{
  "intermediate_size": 192,
  "hidden_act": "swiglu",
  "init": "normal",
  "init_std_qkv": 0.0972,
  "final_lr_fraction": 0.03,
  "doc_mask": true,
  "dataset": "wikipedia_en"
}
Each number is 128 + 24 x the weight over its row's rms, rounded and kept within 0 to 255. Layers, rows and columns count from 0. The size above them is the row's rms in percent of the matrix's.

# layer 7 MLP up, 192x64, rms 0.258, rows 0-20, columns 0-63
size [105  93 101  98  94  95 102  97 101  96  96  95  97 102 100 103 100  99 104  99 109]
[[137  91 111 133 114 115 163 118 146 102  95 109 101 177 125 124 172 133 165 158 175 116 130 132 162 159 126 142 109 131  93 123 129 122  93 156 138 124 100  86 134 167 107 115 111 156 120 124 167  90 126 106 128 155  96 120 149  86 107 142 152 136 128 147]
 [161 142 132 111 113 138 142 122  91 120 111 100  86 130 115 133 168 136 121 157 111 111 112 125 158 123  89 154 170 186 182 114 109 123 140  89 134 110 161  86 114 105  86 148 143 109 126 150 161 103 135 118 140 121 126  94 153 136 142 144 119 117 160 104]
 [113 118 142 121 139 123  95 129 164 107 112 132 137 134 149 129 154 168 129 121  97 134 165 133 141 129 161 106 174 164 156  95 168 128 173 114 105  96 107 104 113 135 149  88 110  83 126 146 113 131 166 150 118 147 137 193 128 132 156 114 112 135  99 113]
 [118 126 142  75 110 138 105 134 115 137 136 141 100 140 107 115  92 128 146  88 141 128 114 161 147 120 135 102  88 161  59 118 105 165 123 122  86 152 127 134 130 148 103  93 134 125  95 127 160  92 111 154 144 155 176 120 152 127 115 147  87 138 129 138]
 [173  89 115 128 148 102 116 115 150 110 128 113 125 137 136  95 162 186 103  97 113 105 110 134 148 132 159 141 129 139  94 111 172  82 134 129 103 122 118 123 100 147 112 142 147 129 119 137  81 124 113 106 128 138 184  80 132 141 113 116 156 139 174 123]
 [ 98 120 173 120 160 124 153 163 139 112 178 107 120 165 150 147  85 106 147 122 129  97 146 161 130 131  95 128 144 164  95 147 120 151 141 109 124 125 164 146 107 165 163 150 110 118 136  68 125 140 115 113 125 147 161 115 137 123 122 176 128 161 140 141]
 [119 138 110 143 139 187  92 153 141  83 129 136 130 117  88 102 140 117 133 139  87 117 164 112 126 108 140 139 174 129 122 142 145 110 180 139 157 142 149 122 121 137 117  66 121 116 157 113 160 108 138 151  93 156 162 111 129 133 104 163 115 108 153 144]
 [157 162 115 133 117 166  95 122 115 153 114 125 147 158 124 133 132 109 136 118 157 122 130 174 122  99 130 110 126  78 148 117 135 138 132 140 144 115  87 161 142 110 181 113 139 101 159 100 118 140 125 185 162  80 157 115 115 156 123 158 120  80 126 126]
 [126 123 147 111  89 137 109 124 153 144 108 110 164 127 110  92 110 162 140 155 131 151 174 102 135 132 111 112 161 128 121 150 133 106 117 144 126  91 114 164 132 166 118 113 122 176 127  82 158 145 146 155 148 171 137 124 113 139 139  95 119  75  92  92]
 [130 160 102 169 147 109 144 133 131 124  84 183 137 105 133 161 137 140 110  88 109 104 161 128 147 120 124 140 130 165 113 123  90 126 108 133 178 120 155 122 138 122 145 139 126 118 153 175 130 117 127 126 101 148 117 105 134 142  83 204 116 144 123 146]
 [141 117 118 148 106 152 118 153 102 105 144 136 115 125 116 131 141 122  85 187 131  98 128 142 184 126 130 169 105 111 113 113  71 147 143 118 134 153 134 138 164  94 142 143 174 132 129 134 124  82 105 120 122  87 132 102  75 137 134 132 111 144 161 137]
 [101  91 118 124 144 117 104 107 115 119 125 141 153 140 139 108 154  99 128 134 157  95 135 153 124  83 157 132 130 119 136  92 157 131 131 112  92 130  85 171 103  98 101 110 100 121 148 147 148 125 147 134 121  66 111  80 158 129 113 138 170  89 111 106]
 [145 128 144 125 150 111 172 161 101 147 148 127 144 129 122 131  76 107 169 108 120 144 128 132 101 135  97 145 125  58 127 152 157  93 130 125 141 137 110 143  96  85 150 150 130 112 110 136 106 178 112 154 168 119  96 147 103 129 112 105 104 144 145 157]
 [120 150 110 124  86 133  81 129 159 150 122 144 161 117 134 117 111 106 108 125  94 143 171 141 100 137 137 118 108 118  97 151 107 131 115 118 159 102 135 107 121 126 125 136 137  95 186 135  88 151 127  99 140 128 118 135 145 118 142 186 144 170  61 131]
 [111 129 152 106 133 150 134 124 102  87  70 123 174 100 108 169 135 161 148 132 128 148 110 120 156  99 140 141 120 132 120 105 157 123 129 136  92 138 146 134 128 112 129 132  95 131 169 102 109 122 121 145 127 157 154 139  98 158  66 132 105  81  83 132]
 [110 165 105 158 165 151 104 168 126 150 136  79 138 101 114 146 114 121 154 122 144 147 144 147 101 156 117 120 120 106 154 138 105 123 125 104  62 122 100 128 103  92 138 115 127  83  94 135 147  87 140  98 106 139 124 163 109 103 156 129 119 165 139 141]
 [109 128 129 178  85 151 138 126 149 136 130 115 127 124 118 127 171 110 121  73 158 162 162 124 128 122 151 123  78 139 107 101 143 178  95 136  94 135 144 130 163 141 150 115 105 148 127 156 113 117  95  96 127 136 119 102  77 113 114 128 174 137 126 142]
 [161 105 108 149 171 125 130 135 131 127 102 113 120 150 147 130 119 139 124 128 125 121  85 113 123 179 120 135 100 164 179 124 115 108 124 142  97 111  99 142 119 104 138 106 137 136 150 136 158 131  99 101 182 159 183 111 124 152  94 149 157 150 179 116]
 [115 146 101 175  96 118 134 105 107 136 127 131 103 102 180 134  96 142 155 122 129 149 114 130 104 107 123 154 144 112 127 155 150  92 115 144 147 166 125  59 163 120 166 135 141 166 101 124 124 116  92 102 133 163 123  85 133 168 130 128 138 155 132 128]
 [115 100  74 118 131 112 156 154 171 120 145 101 157  98 116 146 110 149 157 116  80 167 119  75 116 142  84 156 143  97 146 160 137 136 115 129 119 112 135 106  99 150  96 124 138 162 131 175 139 125 137 100 140 140 132 136 107 104 144 134 131 154 139 165]
 [132 131 137 142 155 130 143 109  81 148 116 107 117  87  96 166 152 167 132 118 105 141 141  83 101 135 111 130 147 137 139 129 146 157 135 133 167 132 140 123 139 160 120 140 111 149 136 113  80  70  97 122 114 107 124 128 102 135 109  84  91 107 101  74]]